Each number is 200 + 20 x the weight over its row's rms, rounded and kept within 0 to 999. Layers, rows and columns count from 0. The size before them is the row's rms in percent of the matrix's.

# down: layer 9 MLP down (transposed), 512x128, rms 0.0799, rows 245-257, columns 0-127
# up: layer 9 MLP up, 512x128, rms 0.0802, rows 246-257, columns 0-127
down245,068,165,203,226,209,198,206,183,226,209,231,218,180,199,177,181,232,190,223,169,211,192,187,198,172,151,215,202,234,203,255,185,155,211,217,195,177,223,202,181,194,197,190,191,195,181,213,212,207,206,201,176,201,253,175,227,202,190,183,187,211,215,237,193,203,212,230,201,191,179,200,214,206,209,208,170,200,185,223,212,197,171,191,201,216,214,176,214,221,201,197,192,181,209,189,253,197,204,214,213,198,199,210,178,220,188,218,166,218,230,184,180,222,216,221,187,218,170,222,175,204,211,185,219,226,240,190,236,203
up246,101,186,235,168,225,223,229,205,213,202,200,253,219,184,154,219,179,200,189,201,158,214,200,235,211,193,198,229,171,222,197,194,198,229,186,201,172,193,232,221,196,199,183,211,197,181,210,202,217,193,200,201,253,212,197,212,211,208,193,195,202,187,201,241,224,186,160,205,237,218,216,170,222,196,239,223,186,195,215,208,196,201,207,224,166,215,185,202,174,184,183,200,215,195,192,198,195,186,199,175,210,193,189,176,186,163,208,194,197,160,188,181,235,210,207,216,199,207,203,252,222,179,208,209,232,186,180,206,212
down246,086,218,198,177,174,186,191,192,229,214,171,189,191,149,207,208,232,211,201,170,223,205,192,194,203,184,229,155,189,193,176,206,205,188,185,200,210,184,209,183,205,196,173,170,173,220,237,198,215,211,237,167,181,191,221,211,230,207,222,187,218,166,157,163,215,203,163,218,197,198,169,212,163,184,168,163,188,206,200,218,192,187,208,193,203,208,221,194,187,194,186,220,173,238,183,219,205,211,233,187,193,188,180,215,181,172,179,217,203,220,187,211,206,200,208,185,189,208,236,169,184,206,232,189,168,191,205,194,212
up247,109,179,207,229,212,198,197,195,230,183,215,221,193,180,181,178,221,197,217,213,226,182,177,197,206,206,211,188,166,221,180,227,217,206,219,222,195,177,234,208,219,186,246,229,207,209,219,219,190,180,196,203,220,205,197,217,200,122,170,205,161,182,202,185,194,235,206,228,198,191,237,153,230,207,204,214,186,200,179,161,202,224,203,198,203,211,190,236,184,215,185,187,195,199,189,178,209,215,194,187,237,221,188,207,167,214,195,190,191,181,175,225,198,202,175,216,214,188,218,210,213,216,201,211,235,230,191,184,218
down247,093,213,204,187,207,229,187,213,218,210,175,157,223,226,207,168,195,199,218,218,172,201,209,207,220,221,163,182,188,175,182,187,207,160,243,231,216,164,230,219,189,192,208,194,223,169,216,231,181,207,217,251,183,195,200,206,191,241,223,191,193,193,222,211,187,202,191,206,220,198,222,215,181,231,214,182,206,205,221,196,192,190,228,223,205,195,208,196,212,217,223,198,202,211,260,178,178,211,239,207,201,198,225,182,188,209,222,161,203,190,205,181,199,187,208,184,229,213,211,188,204,216,154,216,203,216,171,211,198
up248,101,210,198,206,197,182,140,181,217,201,192,185,223,186,191,193,179,165,191,218,195,220,219,164,216,197,249,200,226,192,203,194,205,215,199,204,225,200,177,162,186,176,184,216,174,193,226,213,201,210,229,174,210,182,209,189,196,242,202,202,188,237,208,178,190,224,201,207,183,204,185,184,214,180,194,208,221,199,187,214,197,201,187,218,195,191,162,172,197,206,162,173,221,189,148,200,196,190,177,214,227,228,173,219,165,215,196,207,180,168,214,194,171,193,140,211,202,213,179,224,207,199,216,218,218,180,201,201,230
down248,093,212,222,209,197,180,204,204,190,197,196,190,224,189,222,186,214,202,217,173,176,217,173,236,188,196,203,173,155,220,180,192,209,194,173,190,228,193,209,175,194,232,205,189,221,205,201,196,204,233,204,242,210,211,225,227,192,202,189,187,199,192,221,190,210,193,175,207,196,189,191,213,204,196,191,178,236,225,262,190,207,188,180,207,185,205,163,197,204,222,216,186,188,179,185,200,204,186,169,244,217,219,178,175,223,133,188,179,217,215,179,200,202,200,208,173,206,218,205,174,209,224,169,171,250,223,202,220,205
up249,099,201,191,164,167,213,195,230,182,165,174,205,205,192,166,194,197,193,214,217,192,193,239,191,203,149,200,180,244,210,229,189,198,177,220,209,194,159,189,195,197,172,218,209,197,177,192,190,206,208,213,197,213,227,203,199,190,194,229,166,163,211,191,231,177,197,191,184,169,215,220,214,213,212,233,194,213,180,174,183,187,184,204,207,228,176,232,210,192,201,158,209,219,184,221,189,193,170,188,199,212,208,204,163,222,168,191,214,191,177,245,188,241,175,216,207,202,201,189,222,198,176,207,192,175,189,181,163,203
down249,102,184,171,200,194,189,219,187,206,164,202,143,169,213,219,197,239,195,207,199,202,209,209,206,221,205,194,194,196,216,179,184,184,197,205,216,256,221,166,205,206,221,170,198,176,209,221,202,215,178,200,194,202,221,220,179,234,205,199,217,241,227,226,165,182,182,215,213,206,185,202,145,202,219,196,196,200,216,211,191,204,209,199,218,226,179,204,173,209,223,216,179,206,224,233,164,200,201,160,168,184,207,215,220,166,200,188,198,171,185,180,199,194,191,226,195,151,228,207,190,202,215,228,182,189,190,203,203,179
up250,098,191,209,222,201,229,225,196,187,177,208,203,214,210,179,205,182,206,221,219,180,206,203,177,220,158,217,219,205,236,190,220,227,168,200,181,216,191,186,204,213,208,208,181,213,195,191,195,210,210,162,188,231,213,211,190,204,225,228,182,212,209,233,221,208,217,220,203,196,219,209,210,197,210,226,215,187,263,205,193,209,218,202,194,188,170,193,231,215,193,174,199,258,176,215,214,172,187,201,204,231,220,183,210,238,191,185,178,181,215,190,203,238,180,223,255,196,185,229,189,209,221,206,191,190,167,242,184,184
down250,117,202,225,184,234,230,225,214,220,226,227,185,204,182,190,213,216,219,200,236,194,191,188,208,204,246,198,187,201,214,185,181,199,223,211,208,197,188,219,208,225,218,195,217,169,216,243,228,191,213,155,172,214,216,164,224,165,171,205,222,203,224,231,203,206,190,207,206,188,170,223,154,187,207,216,210,180,205,220,182,216,198,197,168,180,226,195,181,230,193,214,203,225,254,189,184,204,221,221,247,192,197,178,209,182,214,188,167,199,202,192,198,189,177,210,220,223,201,198,192,196,200,221,219,162,197,190,191,223
up251,099,202,185,176,202,232,185,229,185,184,195,145,197,208,187,210,221,165,201,168,200,206,190,200,221,214,218,216,166,191,204,217,228,178,205,193,164,213,170,193,180,214,217,190,185,176,172,153,179,221,208,230,195,200,193,201,209,211,206,210,195,212,197,183,202,210,198,160,204,205,142,203,195,170,186,166,159,223,200,209,209,199,206,182,220,183,227,180,246,225,211,211,210,209,230,230,181,208,190,181,212,194,207,202,197,226,194,192,211,229,213,218,189,190,200,196,203,209,233,201,201,213,183,224,183,151,169,182,170
down251,094,186,215,209,198,158,189,184,195,233,179,200,203,202,234,200,204,200,213,204,203,173,225,197,196,193,159,207,212,185,195,209,211,219,173,219,227,183,212,196,231,211,184,182,211,184,180,198,207,179,224,197,226,184,181,195,175,185,221,182,238,200,212,207,202,202,172,192,196,234,210,183,203,203,226,222,213,191,209,178,222,155,175,216,209,190,206,247,198,208,211,226,210,182,227,186,188,188,224,228,282,212,193,174,209,191,223,197,186,173,186,147,185,186,198,213,173,224,206,230,163,217,208,213,209,199,210,209,200
up252,100,200,167,191,209,179,199,221,212,208,165,213,250,190,201,193,203,211,198,189,226,188,163,191,192,188,217,175,232,230,180,199,225,199,191,217,177,221,170,181,175,207,177,226,170,204,154,174,214,217,174,207,204,225,207,148,188,216,213,215,204,213,195,211,222,231,214,180,192,163,180,193,190,183,217,168,236,234,202,207,218,192,220,198,198,204,208,189,210,212,216,184,204,221,207,149,220,159,218,174,210,194,182,189,207,186,162,193,192,207,231,194,192,196,188,187,178,220,212,194,231,191,178,237,201,192,201,190,191
down252,110,201,207,219,224,193,227,178,209,190,221,169,221,152,184,180,151,145,203,215,184,186,220,184,224,164,172,215,230,181,181,219,180,210,160,204,202,169,178,184,217,177,185,227,205,215,206,206,210,177,173,194,190,206,168,170,199,203,228,179,213,183,188,226,199,226,228,201,201,188,185,214,183,175,201,223,202,223,189,205,200,217,231,222,185,182,219,226,209,218,183,191,213,181,223,174,230,203,192,182,211,216,174,205,229,194,190,191,219,194,209,180,198,210,187,229,182,185,212,204,193,195,197,247,196,163,206,224,206
up253,113,194,200,183,169,190,190,229,211,160,188,233,176,227,228,208,180,203,219,201,205,234,170,188,191,213,226,235,179,200,198,192,177,219,185,164,188,185,178,206,185,217,200,170,205,177,184,226,189,189,226,164,237,229,237,197,220,197,192,217,211,188,208,204,222,206,187,181,216,189,186,203,175,214,239,209,215,171,232,181,200,199,226,192,211,204,209,191,193,208,163,173,191,221,224,219,148,201,213,201,179,184,202,192,219,236,200,176,247,201,203,193,221,187,227,207,213,229,200,171,195,185,234,178,211,184,208,193,187
down253,109,202,187,205,217,201,254,174,166,202,238,169,216,222,195,170,226,236,205,202,186,176,188,199,186,243,187,208,196,207,237,194,223,191,224,221,222,192,199,238,214,213,190,214,211,212,242,193,170,205,220,214,185,217,187,192,212,210,208,202,178,209,146,175,207,176,218,237,201,189,194,193,179,150,213,217,209,221,197,201,208,223,164,169,212,201,210,232,201,226,224,206,199,183,217,221,184,231,197,186,208,218,215,199,201,211,205,232,221,211,209,208,190,210,213,184,184,227,231,215,195,192,201,186,220,175,202,235,192
up254,117,184,191,199,203,229,201,222,197,209,199,239,180,202,146,196,186,208,196,224,211,189,179,213,223,208,230,194,197,192,192,213,207,187,210,180,204,177,199,160,184,223,225,170,220,200,178,181,185,220,195,186,187,210,221,199,176,204,202,236,197,208,234,173,235,216,203,219,184,196,202,174,213,204,228,201,193,198,200,203,213,187,182,212,169,184,211,227,194,199,158,214,200,187,177,254,190,220,170,186,212,179,168,201,240,171,184,160,225,208,177,195,225,199,201,241,219,173,193,202,231,202,199,183,182,212,179,152,189
down254,130,197,215,200,188,233,205,184,222,223,198,217,190,224,189,204,210,248,235,231,217,195,171,219,217,197,190,184,213,223,185,228,229,208,218,153,180,206,182,169,229,213,206,231,238,193,204,210,189,189,166,206,172,222,211,198,165,199,223,209,205,224,257,163,207,222,194,206,188,178,193,200,222,199,254,214,188,219,167,209,227,187,193,231,212,207,236,247,211,193,189,191,190,192,201,225,211,236,181,219,209,189,196,212,190,208,195,208,221,195,218,178,187,200,206,223,218,173,212,208,204,198,207,221,199,208,194,197,211
up255,093,256,207,206,202,197,225,227,199,169,197,206,206,176,165,188,209,211,212,199,206,204,204,220,188,161,204,219,207,197,216,195,202,180,217,192,205,223,205,159,206,237,206,178,208,213,188,206,147,197,186,239,200,194,184,172,203,178,190,206,214,194,250,216,226,174,166,203,218,201,188,193,243,171,189,194,211,221,188,197,185,226,168,222,208,191,208,199,238,204,212,227,156,193,216,219,177,216,186,214,180,179,216,236,198,189,197,188,209,252,215,200,184,227,204,205,207,190,207,230,183,211,221,185,225,188,189,183,226
down255,095,195,218,183,181,230,189,227,207,201,190,191,213,217,194,175,232,191,191,215,228,198,167,168,173,184,203,216,181,212,190,214,177,186,217,198,210,193,173,186,163,179,171,192,197,197,206,184,190,223,175,163,168,169,213,261,226,225,210,168,195,183,212,177,154,222,202,200,173,175,208,225,193,199,195,148,196,197,234,188,194,178,215,202,204,185,186,198,205,173,174,202,216,236,200,171,189,185,178,181,197,190,162,187,188,192,212,221,197,181,190,213,212,190,194,198,228,159,222,206,211,204,211,187,202,180,170,175,208
up256,099,200,217,234,242,190,207,236,222,180,206,203,204,197,196,194,202,220,191,169,197,231,188,224,208,184,193,194,166,215,239,199,232,198,213,194,206,208,205,189,192,204,207,185,181,190,202,200,165,151,220,259,187,222,174,180,181,209,201,221,178,221,185,196,197,235,187,179,193,204,203,203,235,207,220,180,193,228,222,166,206,223,206,199,225,209,217,206,175,235,181,232,185,177,172,187,196,207,203,207,199,188,176,191,212,204,194,183,211,203,189,207,213,171,182,182,199,194,201,176,179,176,174,237,201,149,184,154,182
down256,116,211,205,232,183,204,181,200,185,200,197,167,159,183,224,187,213,211,238,188,203,205,211,204,186,213,204,195,196,176,174,186,194,168,180,169,197,193,219,195,195,200,168,159,213,238,201,168,214,185,218,203,184,219,202,173,201,208,214,192,230,189,210,165,218,220,216,216,218,179,230,175,225,212,232,190,193,237,202,205,209,211,165,199,185,217,197,207,220,207,198,231,226,197,241,197,195,188,222,202,209,183,193,180,226,207,190,195,224,186,244,192,202,165,209,229,184,259,184,197,189,229,210,225,179,189,166,197,230
up257,100,210,227,174,201,173,191,186,182,217,207,218,204,228,165,234,136,226,214,216,196,196,202,165,213,181,209,209,167,231,215,176,233,198,215,184,189,174,170,196,185,205,208,187,173,210,206,200,196,206,226,216,198,196,163,191,194,176,198,199,212,193,192,204,211,202,237,182,203,163,179,189,222,199,222,205,213,188,194,221,193,193,198,204,190,187,244,197,210,208,180,209,210,220,244,191,224,212,202,197,198,215,210,204,225,220,205,192,240,226,185,142,198,171,219,209,195,173,223,171,213,237,189,219,204,211,238,220,201
down257,094,200,221,221,182,186,169,198,219,217,187,174,157,161,228,211,183,219,207,203,206,223,212,196,136,206,210,189,206,179,204,186,197,199,176,231,145,204,208,215,201,195,183,210,217,214,193,179,198,180,161,224,192,164,228,171,187,192,203,197,179,218,187,197,200,187,183,195,164,162,202,204,192,205,196,220,192,225,182,196,202,193,215,181,191,189,191,243,223,219,176,197,208,178,201,203,181,225,183,216,196,145,160,219,173,177,218,198,178,190,214,242,210,197,220,184,180,170,199,191,185,189,204,217,191,217,188,201,194